Each number is 500 + 40 x the weight over its row's rms, rounded and kept within 0 to 999. Layers, rows and columns count from 0. Numbers have three digits each. The size before them is the row's rms in percent of the matrix's.

# layer 2 MLP down (transposed), 512x128, rms 0.118, rows 4-58, columns 0-127
117:470457496460513525531480543481517470482491476464427501539471509482486455499418536520454493499474486474495461481583477478560478454502497495486537516553468473549511524505505511455522508506485494561498538537569505597599461556463500586478487561529497563519443489432538539549443593530467501544500501447542489533528572519397432494520507546541496473429507558429449549491502489515490483512415
096:491469544471544475487486497503501495568461531544496475538552428416554499600524507462498440447453437494522493461520479476558520574536493558544487443557493461545530539481498479490492520570483512448496449469500506460599482477558470490515477457426542589488514468515475498510548531460474500486499461521516534581500602538500561492562505547454495510440468460454476442513528517438492465452456
101:509523478526455540502510560574520543458493510512488481474543482506479507561481505486554561538558567509539489453584537595488464507500540492485437523453519522546485522537512523460593490557512549485490448538517440508542538518477556479515578398531446500479455483480468509469481477445573512434428463429451534598503494520451479536541501447497521473514564439571477469528488462486501526493498
097:430550439548522537506471546444504521541569514541485547467570461466515540509526480511559477521486481493476494508434477578526487532499534492546462460530507559543453391547465486499495477476490504506481544532554408462492451551437469478530528491474512469487513508504407463489516459556506550479517428468454455466591529563534491515523462484429547498535476517461449547581455480565487456466471
097:503483478550525510517463478521495492526441454454484505541417545499527402484514481524451451491465389457535449481495486487505520501541433438490538521451419462487528475441549505531503517501578495500509482557518478500478473562410450521523484407494526508545514528520440495432490492468447540425543520573451553558471463463463555443495513507508551445495529547536522498501460450562463503518555
090:485508451489507500536515447483502579555430515471492506476471515486540479494478573461460448438476485469462431394520499445508460541458486478492500464475574529523497466497480517520521557500466520485510534445463515430486497456528450526470407532527427545456445502508506542484418488515429584459449492458486418506516527463463604501538495518514558483473468523443540478551507506534420538503444
103:481532467540533491577490481447517475517513513495497517479449524520487485459496555500492504507525443478474554564512459518463457439533506432445524507512489399527497523512525453441555507551534593497489454574464509423571440552434547531463505482483550484564463522481596506502460529510472438462484470582544448523515493428483529499528529520552525474533613505497531479482509466468558465518557
086:502452516535556474369562504504460503532482469481509498475501454449446482468462461463447449489539479509472509492537450477531524503447602431505425516432553435406468504508503473485456461471532509483523470451533470472532555447479470444509466533495489452514547526492458440531502446554449495504483541503483562457532485389574509518469496511445509481409503534472502524526515521517471558481472
097:477497447526466545572521547522480525489490528453550491459587536571495518484516429498542489590475477509474516474473430536534508489455519507544510576498462532520422498490470467514557523506521525530450484439517533453571521521543489512537503484483456564544538533448488534447550507479469474416555574524496568564470509502528514438514560572477441491389474453465490543454466439489503524518519
101:480496519514455467509537482516505489546496482472550525449523478471473501512501542516520428441474513519475497536497531458510451460575505451486487540467547502478488479350488499529413491500520514463496442549418504537552555568495504559481522533452522522471439610499533505516499473513439491511399506477495574514495459503501481525525584452412565529474412500482473495456552459490525452477527
101:475581491503500432570500529525480474594508494490478468461526423491462504515496507598489511490459501494518417534560457529513554466500548495545546505463504445486543445458491504470451495513477558505580553545507493536456510397489538472504539506525543506567480466492508491500501436465411574496565543544526524440538522490510563455488470503446564557459516472535510565484574518518503463449541
092:462478455496539506428489528506569494521479557468525551565515579517487499509534494492459497495488539513386482506513523471460458478535510483516591517512534564501454467516556559481535405499508541490523479521518484471504499456507525462488562467498499588453516530538509469606463468463529518487555456500424539478489512456510515416520529433491519515465510551472561520547488504607559600498510
091:530525458556526537477501460517476530535448498498515455494454518492476543525478529456506525439438547532458507492493538502479555443572580495426563526580452463511490507521541540501463416480512565464430475488462463490499529508495543540501493545517531595479513548583487429478540526484504558473478492463519476581415487466451532568533540510517579514559496506487489489540440450521467481417552
091:488505423509456463505577509483477491473506495483532497538494580475483468538500511452474590564526517495452457514516461480494543457486518514522579438450484500396482521444435461540506504535545566606541482545487546517536568495456475571423537519494543503480487577547466530532511520549465534500527524549459514514495473509500471469432485551498499477467532474589548533535521526420530569538483
096:532463484459488451539508510513527502453473493457510464494429481444586508516468556447502506548438497509491545530600547461482519496491494454506542433500538529565482587500514554558456440446437507524472514542496433479528513472585514438477558415461497462525600492470445535540532478539479513573488477501413544462502551490491502434466460522489563493440542502537508529499446497514500500478467
085:495522460542480512548495544480506474487466546504544473499458552519490449470426460480492519441504541403491582555491510507469535492477507531463558542458455478528522518491558497470520452409583485531496492463397514541510512487479538495427467553513615414563462512497496529477515566494486531501464516494537484434548460496471569470580485475493475505530502527495514576502560453477472553437452
111:542547507499433536541504447508515436487496489468583528502566477431575505517497426526466534481429487594498528502467508489480411492555522555466511538538480510573555495440470497541489599528480605462555539440472500503501510490475535506530572473464504430500489470511500503528460470544497478470457556531410508539487504567511449438535492506489493550471469494464481511485594482513488470460519
091:461471431511526508504491513451454558501460449448484482507454559473532472551462516417532529486513489433467476454461551484535503500478554517507497556544545476452573520482514431493485423513471456464508421395483529354559537442506567504540524508503459545466494533485525449539522531503443504533533452520455424464506488492555536506546503522556566449491523503526498540523464497490458484499459
097:471452485470512507525526505545517506527465454438504514441518461474472510551483395546479485431510449499455496452506459497577505517552401545514480425492569592521498473458518516514491504535520551481475532472567516433542495534503512522538560504519497487565408504498496520512449482484548468504529497558488501535464482459523535467573602519495422483407551497530505471534549473540460518417493
110:473519495438492539564519510419405522562525533451506439425552501524477577461433512530483508454508496494556498535416427517455501510445531460489543506528542513523463485479456545489477521410620601545533388501502523554461539566519477497519493503493509472479470452448573519509470441448500479554507518492524520520543506528509451534468518513523515496503488521495506503486444517457502519453487
101:540517528503505489519498559514535486494460424427467456479509513491562599521533414524579544535497509482413527539532581495533567527585442529459517494512448502490544527497570461537543494525446522509554478468520528459482570503516490530543471578558544490474496478483490471425501501541479483526500502506473429516520558543498490551545543485478430434458541543470460468512544563516504415470492
099:514478523516535518521445541456423539550407458496497444444550504540517512466513508513434427525512514499470468477502537554463483511524542511457533456422538500428445540548526531470439497458470538513512517545501455517520483514524502583546506561495596508450464475498438505492499572453455510540469523534467516505476500507499544457449563560494555505467558534560509506564578536552546545422459
095:516463465555519500531463513500518480545506502509532497546494498520543477495428518461481526552476516468511420475531550470528556411509495405545466529506453471486426539534451512618487500506451459461537522490562611506475546542528468467533501505429479447452522501485489439511511460555476495488598525467432520477480502503451534515472527493433529504456521565445519518506484450505485591431448
076:493492440485527512481484473510520547445510508424530527481497473513451468449545436496473514446439456479442489439589521433484524439538485474472535473543518502522505489461433430525486491500470490486437548527528500402502511474475493486586493462486569611553449438544499464498519517481481595475506459507510421496521566497547560505516440465459485468489533487497493596459448479456499476446516
113:537544468453529439551450589452560407512564497502470464461460540487423523486486454528491487400422499498481493473511595490490494485432460506515471531452481498579491449504562482511498453549550569533477517574396488495558457594550544511499446500539533461476563483487500534473508444464466461498520482500482521479511488539515503530511465544506487465542489478495559542536480477521516486453465
109:486484554592509507380493541539545519498488473556475503528488436564410506510563436526523482541507552592549530520552524510486489438491516527478581428504551511524468443528464491591500468544474507564536531455441565554451539449476508453580448517476495529437536490497470551470453418502479474496468552473491558485497468499572490506487497493497496500477474535508479479518513517481512519467453
090:462458419523520559487456507511514544588487516444557481512437512442507497565535540485563457457499484535401514498484539550556491457498517534576548526451475448573537468553484470527493426512501473433554466461448503439551531493463546494507461512507524538466502481485511412468492551512489515553459438491488490523523589458472561527557500540485449467444502482501481439545469504472466478487572
085:481572501543464477529496477528536542494495584525483456447522517499523477600416504494546477444528495487486511513541536538510430569531564485590437499453471480484482504485492514533475548531441516470592491515478444538567550512503398532454490465559481527463519525560551489506476519538476526463510394476482537577514468556521566437421563502510522448491484503543528503525491505523484510498513
104:502529481465540448483581495504478468495497524483446492450567508513462464516424476505504527501553501559579456512531541493447501427512535466464504511490492498526490521476417544540504500439524473517589408563485520474551540424508567517505587521453547464472458439531543491544581479474481480508438462520502474454561504478454580479465536508560612505476501531563450499469474518511481486478507
091:480528458611465521468498519464499501516467485507511533601445525480587499482526500446548511525569467514441539454481468483516558476550504459583480494506490492522497561471494525514494503539520496522496525446502473482536544441524420513456456525517517603481463436496511499434526480482552503439586455498565453557519518465535544471595461519456492483485411510508485550530423441488464527505500
120:566473458515570531471469554473579552491459497477508524482506508503549506540440524532479446557363456472499545467464577441436478464471536479501531567465451494534512491498532417536518485470530508475502450496516523476562527488540523523518465556472500518501486448467486530458572458532471535480471528494556474562520433453516492485538507433526474526452543452490416501478554510529503418551571
108:491488422501576482490534510474447457455554426483480461464530466544524532482472533434454552507466525601471464485538524484498508501516568491483485417524438447507515482438527528521526523512479425525494543526511556494496524469451489508496448458438512586522462485516406483505485451540527510455509578530524513514435556386493542526507472435536445450530478477507537463462487520424552500465521
101:499466439509554505490484443451525514472528516569522556548502450548465441473491522520510517516585525540541586463483498464498502459438588499467467584484566515525466520488495555552477519547531480515542527490504516483521466538469464436493507569509431467508454450445590493472456510517495462483560493474483566448511615485469506508467484475517451446548456538482524505514592494447579482466478
094:470618490470411525460556454539454472528516526516498526408483530456529571485503391503476481487537527601459465483484510515491541492491487433516555432482534544534535484525483516525430441508465484499527559487502467545500571521503544504465398448472515480481480466571434522456494519484476569488470485436481536482542539466465473565538497573496498518428480477485536484499462508504496552488509
102:459474496577525577503571516421492541516546509431458485488458529488454573574521541502504512445495544499517514494477566463493478476482543464439508481493426469444454479529488574511458491443438391536478511518556570494406485523512546449504516564468508526465501436533521509521456487441543497568467487542473528595516576512510499491529532507503440531485476463509515493510483494545415515513502
100:566439527514564479500520481502487499515505461464459483523597487509456486503539481484468464455641520553568524531526397379518510499456530432499504502547516442475546478483466535536518470432544503518521552478497568544520545518514534553445455482499585460476535484486489534527509514489526483520471561512586510494453494492504515542469574446537452476505553556498495465488474533461531464459514
085:416575497451547496484507553535521479583459442518501465472465536431449470548454522484541445517467491511483549455508478471533524519488531388556507520481497476512469419446495515479489495553503514521557493619557518522496484450512433531525432509487515529458491484456551455467530505490424509537540433505518482514446560492506468483489495530439506451518516489465512540542437457541506519420408
104:500548502529533556508513483547554494428540624461523511488541563442489540540497454521530484504551497482518527548420527525508547447503518465474461539519468504471571481497546494492477421567532505462507514495456446500579519541480514542469473398513512482460504441509510527578563523448500437431511525445456533477517510444481469463519475486477508497557524528541490390431517464452481461456524
099:523482473594528532466553540494559542589508482499505444481566600579484406472463481539495468494465545490506466493507502566537446489495461432488511473517525558455528552471447530503444504432524520547451533503462488505517499509501482425475557524582577541494504532487451487511517532522498580488406501474412508514559464496467495508480492506497475465531530545493441531563475545551480529513462
108:428506535472495478500535479563481444544520483587483547478520526488481481508584484490554499461526493466520472481477543627492555425491588506479481385516487499479442472514518494530472485528470462496515504471547506481539571474494455487401459523554468487592475475420505484508514488427498412504523553517550567531477455498512520513485493548484447492485508498563563559502454510523547507477477
094:528515461475517510430501438493476516494536490530498559460483436591492542447502509510486464485474508565513508530489488495531510510442512518535547434565502484510529401579516549548440479531472512558477512472491461559468532421534442514544477493523455538463449565432579428537448509496484493587525500450600486480551493477529484495563515451505541513502525574446531495500582520535481515471537
094:511413474487550570546552528482507489544450506478482491586477518497508448488474440534577471581526537486529505545475519485529515422465537451503437484490456539535452533518440470430484554561526502502494531482497451488496541479429556553560534488511525533453466506504482492442554456472469487527405487541591505479468401462532536524481522457525487486448531462469438530572515439512542481499486
096:507544448510500466521577547483437505526457522464472467504492480533535527585524504576473453486463495514493442512536469472462493569519509555542564472493526495566429508473491619593484553509468507498475504559471477539492473489446534543540433516450484495507463471525456535499493533480465506538427545606521487449542483515542465461529464462512472533470546434530509510530444398544475553475518
113:511516453405453477470462566454528496551467524546542484475515503560532494473456487540508525550482423534498543466490522547433492470487477496505533529521494442557497597486500537542492414451497461539554404454472496492477505464497561538529501487468554566489506551488543551555455566475460457523469468533483512493440504547511464587447448514487440446551476506579517531467522502452529444514553
104:473417502530463611448442534464501510513429464508504495524459476469481540461486518491438478474514414495580480456506535519562468458504543475450515506540475466466541500469518459484476594555503462474454507497585512547494526481466552453465430479516488572470468497488501525497525604527497438524556464538573540515535433568504543477405502501493510534440547509430484493490493512511532481467515
111:638521505504475475515502425533505461461569581453446540506547477450487512491470456546400533481502470514554483518468497471449532520498438481433525504443488557489545526528533536494525514440531499539550519518526504539588485497503536544564552486536534498498476414454538505461482538447489486529491523510484442512478542514416449549482572505448461529429494484430540489486483522541519512555456
086:530481453473532518487581504445441552479544476433535427492462549551480526571499618443483559550499536510446526469393431567551526498451531516587510535559532545485438456469537498514559504504511504530499559507477536517523550476525572521514536502493533472479499480478538528510468440473467531566478474469488520478445550510541489464473527469450524503498456499451478483523482499588489524544445
097:553419505550478520456486475511473530528535495464462512526500504516488485479519447469468539425538567489525544477499539517472547452553510523474496468546493474555404541430525483466437539496504467433472558522542405484536483489481439519520515473508430511514562458481521503523495466410541541510530524485458571496404484493471578477469481497534601442536552514556542539552482413512505483477531
090:512456622499578536563508499495473463504502530460445469498552480561468538502528521517509504494550528536533456510522466464547488498492457502562462471501468499506434448473522554486513486596446460452463600531513509426577518517499457472549521502526482499506495482461464435420497441495492513495441484455484464505415459581507517493462502532500470487489510470514517448446451476453543503380558
110:477392466510463482488475455505432507489537507531529539593470456477481490476548470538431501471542441470533475491458429486568458544489483534521468443527504473506481513521571506525510518537514528480507463516486461494454552514482570545452524501427460423491535448504444473542484483454494426482522511506554532468592516521536474466514497501421515451526510509508482474474577550542524411457616
092:542517489522504516538452465481436538526516545512546489514498423519468491540445488491492497455438454501442527470518560498519497459521513536555539545511489542498462512525550528484503481557565488610471498471486534564524548476474395477463486506446583522471525520529488451419467460420503496488441479435544503499477438528498505423487436565546468443546475531458458478572445467526465440449535
095:459547507480480507499493528502536463578482493445509513502520464510429511536522535467510467446488475478487405457528544489575536526538551408479505494446462532495460576462569517500486525501473438442528528512511518475528466494545451511472442523566568473482471483544495501486497446434533525546573489473470481461519458522510464543568577443557435421485573484495470500556535447540581500542442
112:483493450535499515485473492534489523528490502519479476507484412490519535526514411516489515537503464489514461477461481397500516521487551573509502523544453490539528522414432517470501575446539506524493497444495471490480478443565559496495487492436456545550518497563462391561522488509555532551525476533548552605471515469496484458547477474503531446547565489462530468545500409569448483514570
101:467542536461536552520485491496458487584478516543509525516530491484523458487549500462487602551463502576454528520476578494453463479486476568481505488541528518384485560528510458470549509525493454448568556440506552407527543542504489517508435518577483547511492490542473485508520572498425490500497522532423452483423495438531494541528514494535564582497512496457526543553536528514536493532494
087:504499549482507495499527472530492544553479448454495460554422426465508516535457545431550433528538445538533473519533477541448504516524402499491557461540552566492460518455495492470493492510406509459496525491540490485542500411511516473485472429466555515456522479456460454537507494506494469472539489537527497468538530597510525544537516433427531554509513474449482513428435412461442490445469
# layer 2 MLP up, 512x128, rms 0.133, rows 5-58, columns 0-127
116:463468439565495467567566503476570464523455493489445518504494530529426482481517482550494547570458483475526459523511560497522489467478505584471566516578473601504538491435495451488406528444498451525551516523461458436546507483492510519473498520555470468568450507561452485473486509508472560497499471425543458474484501470462499490440464415542463449498453538556515538517550478496461550447495
106:472553503471492579462595448551465500448507450542511544495508556565476522548532480476438483471485517475525477515511472507548540553499500425537526473519521434458531546435520491586473547502484489544488528492546495536486489393492423479509477477499486545528446535469555469509480455527422504550506476452509477509573439438565512528496439538483531508489492516504441498528435563425457520535421
101:581495455593508515484450534523508470546376510514528571474490552565490455441542507548453499418504452540545504469523531499492559540519462478487496577577543460492486493477508481504483524455482540510501494527439505456514483476591481506530527467533601507434541494552583477569482497497443497533494530487496471456488509474424524572439522458508504489501449467511516489508548488431505563524496
100:528526468518465486473558540467507476573476613538487462565600492554466583520431508533503505461515443529482545484462517588469511530533545521458457473461489557449477566463515499495512438490504484514559494523506582521504524438447459483551438434532572546489468574554466545479419470528443490465469445488544457491520496480468505489533514461477458463460477521512522497468466550464524486500463
092:497479502494470537425468521548474413486516525546500464430528498544533491490487467535499516532485510439510524458479561580508520498512500523467469596519474470524553440536481531456529487514489519575532530473521575500438529454455540519448468473467512461527540437516493500496613471454582448504495478484468594505473501484475470539456489470547359510516488501493502507495504500434547513395503
108:547512520461503556521527502505577481484486472478551522472547467463460537478495523457554469575560533454378489495530443492510478442421520495509570399472458506465518463466547473505566459518509538493477514537502541497510440533580566504461502550502504495524490513438552543540501545486488525465459555507496471433441576526457427477542493514538451559486503468450501527405497489485464532546530
090:550504510465504465553458489421467526497582483479538533440518511583433413542510477534517505442457530548518439513465490593508531499459451514456527555553492452522425503435515552584527497470493482475502518500527530550434432540527447443478552495447504532448527434462473508561514466571536461499502480506467529535501449585499487514564529555519489554525502539483512521493543496491451528561493
101:510460526543455519484481426515521503487539509480504572516480429506483520530441487468472524381514500529603471521538511542508478486509469602462520505488492441529475551563496552516463518506476419490455524503505445463442513479539512404430583525528493513480518466509482504562490477547474559523526549541572489547494541469546476492474409504548509427527522466490497490465496458457539520450588
096:457460526460494540552544420518532524440436419452542529570569481519501530485563493584476473526493543520513484516464459489409409544513536524491576509422487492510507450487518487426526487524539514450455539543534452533543493510461490462577451468490555551517400501467436491534558563504509452514545504521486553499501506553515593511500507523445501441511462505473506497521484448500500494516501
104:467478546501543437517539394499453548426492494495359471508529543562533489511514497517502495539543466574519535575484525550490438436498474486573526523507525480440508524480462481471493553454571498513579476411496470499501489532395480462463537501504478461482452572512481456492529497553499513430492491490529523482582545532460563526506539462537518453504463526496527456459524518474478508503539
097:562502513541454554486457472544458519500466460499565485526477509529465482452517472477498451542544452487544593504499497448462464510495366566495488564629487548437555489551549508481489483490529446455548470491431531470542495473508515532432519518497476512497568500485544544447490554542480500521491505508511522443528493516485484515515545520519447571514511460434465520473464591475491467418442
092:445493464470434545499487519558470389511540513545510497486562492526555449461473512548497526480523520478451501512531543463458503552505486545534490509474490493481487481582531516505554544600499523491501529532536515556460483494486387507502515485446445414468471427516492525521388497580477484466473560490547559497572499534501561546462454497516434460527550465493541469516449481554543547513500
090:553518540516536510446479446512451441507564552506458484487494483461527551561528452564478554461494492456438460443498505589445506509511398494511522532523480457498487492557523486504581512466425507466435452538504518541566513472509483504498491481564503605542496509527477534479530546482465544477485492462523558473514542577493409535446535467490461546587471533507483434481504553454482440483475
103:559580438614495491536492512453449461461519530472481461469576425473511490503450493524521418552489494518472482545466514500581495501536555480542544493466587437555471463444500504529472502477525544501451532497438547499508459493457460419466546537516474486584565474546456521498464483460513478539439538582491491536543518472538491461449566476504472439510527496529479511542456495463570489509482
102:444535450444615471535525495532496465536521439489444530479437557492572519453518467524433475531495508532544440465451548550473503498589477526487432474562499523556487509552453510499526483623509472499488494543500488414479531480453433489510562519462458560474463503501507523524527514505467440486487492458494514545523569497533490539439558557514458446425472479483447503467495538503527506480565
098:450460482537514458527500545527576427517488432513503545554591467520444484483532450464543513472494547568508514510457583455528504479419556517504550412498470523474531485495569551466506546459499510465506475518551556518522545467464465485507453458514534522462555547479493485511502527540412439471559458508568523483444495507471509505445508536525534563516470517556533408537480457531535421455508
099:504476536502512494473433450541466451455514485529441587445569482488567523505531493512458482502509445498526456462481404479421466558485424466484530507521524509533461488508513524522532574485496472511534512522521511619530439494450454569527480547489575482455506467464443546474423451485564491485433465474527526526468464531540431523500544507571445546519522535531559516555476474506449507464520
092:507466522488500545549496555482449457469553490494506478521503467529499501523509499496474606445497536479508396519539485521527476537552540518545576442425449498519503482466478483501515476482481437434552462456543486511553493457600496527523537472462519475392498517505544493517524533516489504539550550547526519505532445551572465489547501530428453487531492480532544474492470508427428412397486
105:575508548521568516481548588417488485497419478528543450435542439551544463503566502490507496581486519493529536472507479578510550442540468497462474535459557474581494475505429525464528507524501531515447510521508476538510483473501559577463501541477500476522529539507439496534514471505491444519475503470509479564526479434417503504530480506493481517528552436436547500436533470417505558571546
113:452544510477447449480538496470529528461521442548525506540541466544484454480459539436564539528460479418567453454429484583558415458420480500547494563539474498565523527496544540530450504440544480540498511540526546524539497578503516491430431502484443475519532512493466547538475457456517516456492549495558491409488521451501495472534453462497542543514510451480561562457519485482501486465499
098:466507470448489562483485533440581516445423439529495497519513484535451506445529485510587525513546444482531516503451418514507517493438506488508520436515497549516496477530488505473430580493594500469507472530451463505488519572467464569552525499484487556540480520467510428530489522490557581480455476443493483561461435475561487445482418535502491587513444495531488486565493523485440510545537
092:459480501420507475552525518521481536481525448491503507478546490484546534510486486473540609466509543490521536491482446524511501524517519513410469465504452488505459435524484545488534491533471499564497475544456449540524496563490524488502464551533552557487494497559460555442548518523413526518519488488400447481445479486461540595522458592521496472447571510503523507403410514549527482538566
088:481523530523495516450551556432545454568549462540489492485495504421438521540444582498470486560531521491567543484391473556516485494489490549522488512511530517454487512503534506538517526464559551541586465519510454551570497474461493503472468490551440433502501535439435543508532503522443524463515465511561518469475481538443485431523584491556506564482453478489477453509519455466470490404477
108:494447482472452548473483483452586441491499535530520481579547535535469566529558538473475459482524431524521497489497494465446512511445430533570497491546532411483549520545476493519501484423470479483529442556475540513549434559540476451540488540500527449482496560509490537544570471493466521532449473468532525447554472549515520554490482501547521481502406460416506502438497481489446428548551
105:546523513516461464501519522535451533525470504508553492502421418471501513502550547509491534519491522621565511517429491519443441493448472446501518520521495513628507549525474536542513564479495483492550517496478548494474439474503453417523531521426465521455445490446570505458490458559466475449486514426548486465548555527491479539490575448540431537562481515493492525519445492460495515505449
098:585522530506461536487462522423372447553483487481591483565502485525474480500503534505471530471448548522459488479495468437476478479457538518500511461462485505478512607595489554453531465551515427527509497545520566511501538510457431541467577459433490446574497529513509429526530533471525530534483496521433555506505527532529471487485493518481514518566446515573536506435496540519506509481520
090:543456562442460567470500497469491516522497473471457556460513562546491540452558516544450525542468496524520493526496489508454516458509536491514502502497564508523488476524506539414520500461516564498574547456508544542435439427556566441547531548462508534513526438500510506467612548466471528591469496473567480499538465523551454507530444526473466503522496426499517585497431414504480538488517
109:464485526500483578464472491500561500497455439510524573488417471512537573446534504555446491480453508404493555547583462525612488474455455503526537503507484537448577528429505533485507476498457513479517569524492535530480549469499463467453476457506516447511502496490533485497531463512486524507578524425553495494540469608473409468495460537461472430526451539477508495497489480554485487535471
106:570538559503551559516471481480430531477552530519423467486540441482459565456384521527465485528447472524563511451503490537518488557564506531515516557564463494502489501562534485562495422428481574492550473467548496540507446513548470541507528490504534490429522525490454463508498540490445422508452531529485490431497490509434498466500462517553477590458523524536495467477532551484477485573488
110:560574541543573415484476523515532512508471484506502531462506435475554514547412497504551540490476487445514488466523555544529550411488462486523517530471479462495537490431516451576547473456555499535478500425525544402493486493498518479497464492436496496448571458436551557560539485526472503510499580544452459470542508480532438516442482484474516552428478462527497545457484533483470500572513
095:436497461484553497505446589543407502487510496421502519466595474528567436484500537466385522519542504530524487450518423502523492558553564536492516485550495470493492492488553492510579485532549519482476485513521534555500490501536477450496563472457512466497502501450516549491481530574422487500556517518449560429477514522453448574468449514556506526551508467517551456465564449494525472501518
093:497548525463481453478562566551516457434492492494514486488420518483542493470493463518458483536423479529462508468552481532481423493504474508434494482582482555456560577510478482425475504496463538532512535446485569425554514441499492537437495484500521543436506511463525493581515424534517415440499456511523494443505607538553505493538483511463491550514534468510485557481439530522569543480492
094:493554518451501561474450455489480523416518430530586454510475535558503484467486503584532492479424540487530473526454497551434417494463553526505513538500545501436571539519483459483500530527418479487518444534596436505554554480506428531543532492512536540490561464545538479475454534520516498462529480500458550483490480529501562488450467470546480471524485503504569517517424551550450515551460
098:481481450425490529498526542575465503447495436501547438431443508417513460447469513479525500535459474522515545523518501510490467556473464536476497535569490514544529455462552449488436541461573562429544482521460471474504478510555426487530490504518599583458513523535541465540510501543497536548503521403554480474541507579455488521494531563508548484549557544522515471540506519456463456518519
109:463433544528474486492490494472480503449589568528520489445528482443522501497552484526562503491505486555468480566483555558479495578465427537452605483445565503486551491567454456485447439460576580480541514500508483504509475500489555485443467505480536502492573526512484542524484560489495581433501505513481453501483485478547498479476411423535457460481532511564549521464551506471522528458478
095:579455536513504497539437405507536499441536595452500496486492499517533467484554480496480515546477512533500486533492474537505530468514449594479445520464512508508494569507474529541543474557535478425455518448509509491532439493499566456484553440437468482558496542556456528481436527463519493540441547440495499454555567551521552525485444474504527476485456466439593518581523493530477465533555
096:526528541398456421529515552507503521486512552528514580499479495528496520522587550421511479509462476420525471472554397487499471485563499476506572478550466490517520512460448478545459510435466398432497539535529561504447477555464456486481489474524504485433503481498548497510457487531541504528561476486561425508496476601489518515474561511477490487543519426477505448511498535454505498549470
097:478504538502460452518447467502506473441543424474403522510499520568529471527472520487581511485462463468460470524573499450485466404530555568517554553453478498492521434480506473495461525477560528535521497552523448478549552505448495556450518492510518498555592539496516561542469526466562443465495517468503515457575491471558537498460535465435532545460540529496445490562506527528527478420452
117:550470399550548502507495473499480483577474503460465455566491410496544412504536522486466473553517460566538507456533498509536488524502536473528482526568467555503470529536461516486502487502604518500500413481445511486506512518492500460549545536495551499518491575534560509554488490512548465512487435495523505509520455424521537572475469553465464491535465385504430547494435533443447537485494
102:560559484562522478628421460554481509473525524508529468465471483501500549509499506496499562452483568445461468491488475520484457530507462491510446491565481509498523519576584486479523474547531503543501485434539550505474485558451511506457471525506413474514545479524405495544527587426487454495517446481500419555473535444454515467509431512553495579527541492523501515453448554483514491485479
094:579542445515492485505509498502444501478576486448506538495515519498548462474483467487492457483541383490487515491503496441484495472505436542525499524449529494487598507460551416504519538561529552520528434480584539531473444500495542490535483502372535453466519476574456492574455449450481518476508535506468531402498529541456509544535556485478449562469545483499479477452451471518471497520472
109:464461517481470513507485457526519466521613561546492516548545500434503455451529471544520500643540580496528526476516528575416432451594507435491498492428486470443446478511495480466528523499497453564483503449524494433541441518475434503485474502494449535490501512533490463446530487578528512479553475454560513525532485493472506545523460474507528488531502570556469554453536483503484486502488
105:484496503447512456493498552495487517493455550538520512520549430489511524577513437505538506491428508499527530551515440488535507515462523461466470512562511542477526540506492482483556503558489528446484520429488445504453476489489492490515430533522539545462539517473516448508561539410466415550558487427433579422483490504460521578456501512500516478605524514589564490423554482537493465553525
097:491453499545508547517589428468508533509512475521520544527481433551560493543485565465530479557516489458514543486478505510519527484470515566418485488581512492450458458446354433380457493483506524447515537503551519467503508479518531485439486528515482440493490538458525464457462518519560532537542506506558511513468539508534533524442503551474466516553424486467457514502479519485482597496533
111:508513517533451531437510477487597501485488543492456568531554511488482558516498533476464465448528518502548516555418450482519528536516471560487417430452438508503524488508475518533528508489504486515568508501531513568580485530542522423499544483511542485484395534483590574489500512505444456522527569505458423592460487536465461573490524488528485514463511492493474489415426500483535474465503
105:502429568564508545499544543479532506452513536563448536372469479439515570436518415484467517475573514499479516565562550517469551475480553500456445584494448397463460515554506492516445530495462473548528474496534502481490461527530487506507503520511515514484502511582441469481502553484480527513487538519582478568529486477477443533447494484508595481492525460505540484526515566487496520492505
108:462513486471417433484583490516508451505474456426528482511455466496521493525426549490488497549529501468475474552483485542502523458571495497546517469533451524519558512525428468516463481523512574469492524557452476601476447477455510445428542572554485473522571505551505518519526440484537486483463470515537438559573560419517482531476507525492429505472528532561502545437445457497494548537472
097:538527508506520515542470529501492506545438500486505500460428422471436490545563494516533584442538529494548533510479487541512488500473522490487523528423444510518506500555554550493535589435555528430458453518524523461427529443504523536377486492515457496466546488525449507555525511584512504582505441603535448469519460471512494498521493521440519464483438530471519490535478496460479548448457
098:511418485451487455478513503466442551536574510547487512503527505534477452534498495477528534533515464464541475555498536538531496479470483511500520617470512392419460495536436481502532517442436563459510446576487464481492565557448485513496528502542533426484530475490442565496492520509507507493548451505482460471544600484558442516526550524552526452533401472523524447492505475547490538482483
091:536449495472561521454437494447481530488510499453474516463461551487466534459509502513547550541455455534542543521504549550479505465471517429473546483550511466405474536543583575505574521472500486464477478517454485497495487493524522514520524505531548513454472566496457438489472546505538562577537544511515434503477492531544454511504400480456497408465591551486446594525492502497562526526542
089:474531454493502437534562481536425451443506469582470577519484505509531493443470513484495569552525537479456513524473519529465441484438421561469461490439483534493527528546445440476502496539459470558511487482436507521496487475445474537453602485482441472462500534566525491472505544520429524532473545506506575518462519551495535569475475548490599566487471565501446527491497492488449495444471
095:565506482526390511532545582486448497469479495522514534462465541482456530492506452566493451430479529416549515501488499511446496495482494439496499446536502470453463468470561417487487538493540497504520472515556534455510500461548528437541448516531543520556490501591490412447488486516549511533431532474551466557533457461418541548477545487464484523566495478481511577523499555435496535541470
102:518424493521584545449447462516506502482476484445515532478476476515508447469540519487457508475513483511522523509503472531498528510471465447475567530541547543459433419557537558521463569539500449515556526521485549499496451488537559483433483449480431508437510534500484527549504450477462444449527568542438477437545489536535451600506555531488482500492384563551530502503492536499521514579465
090:545481497542538491498546512598535432488603481538538524557486522524529518483485460502507513534539552506516438480521424448506528461520513537449470517494491510478512567494515519480551451510563511549532540466447490525513484509420499425495513500508452452447539463469545387542490538488481488502519502516530553499458535482429511448524509460530578447491549596507490543407575489481510467537427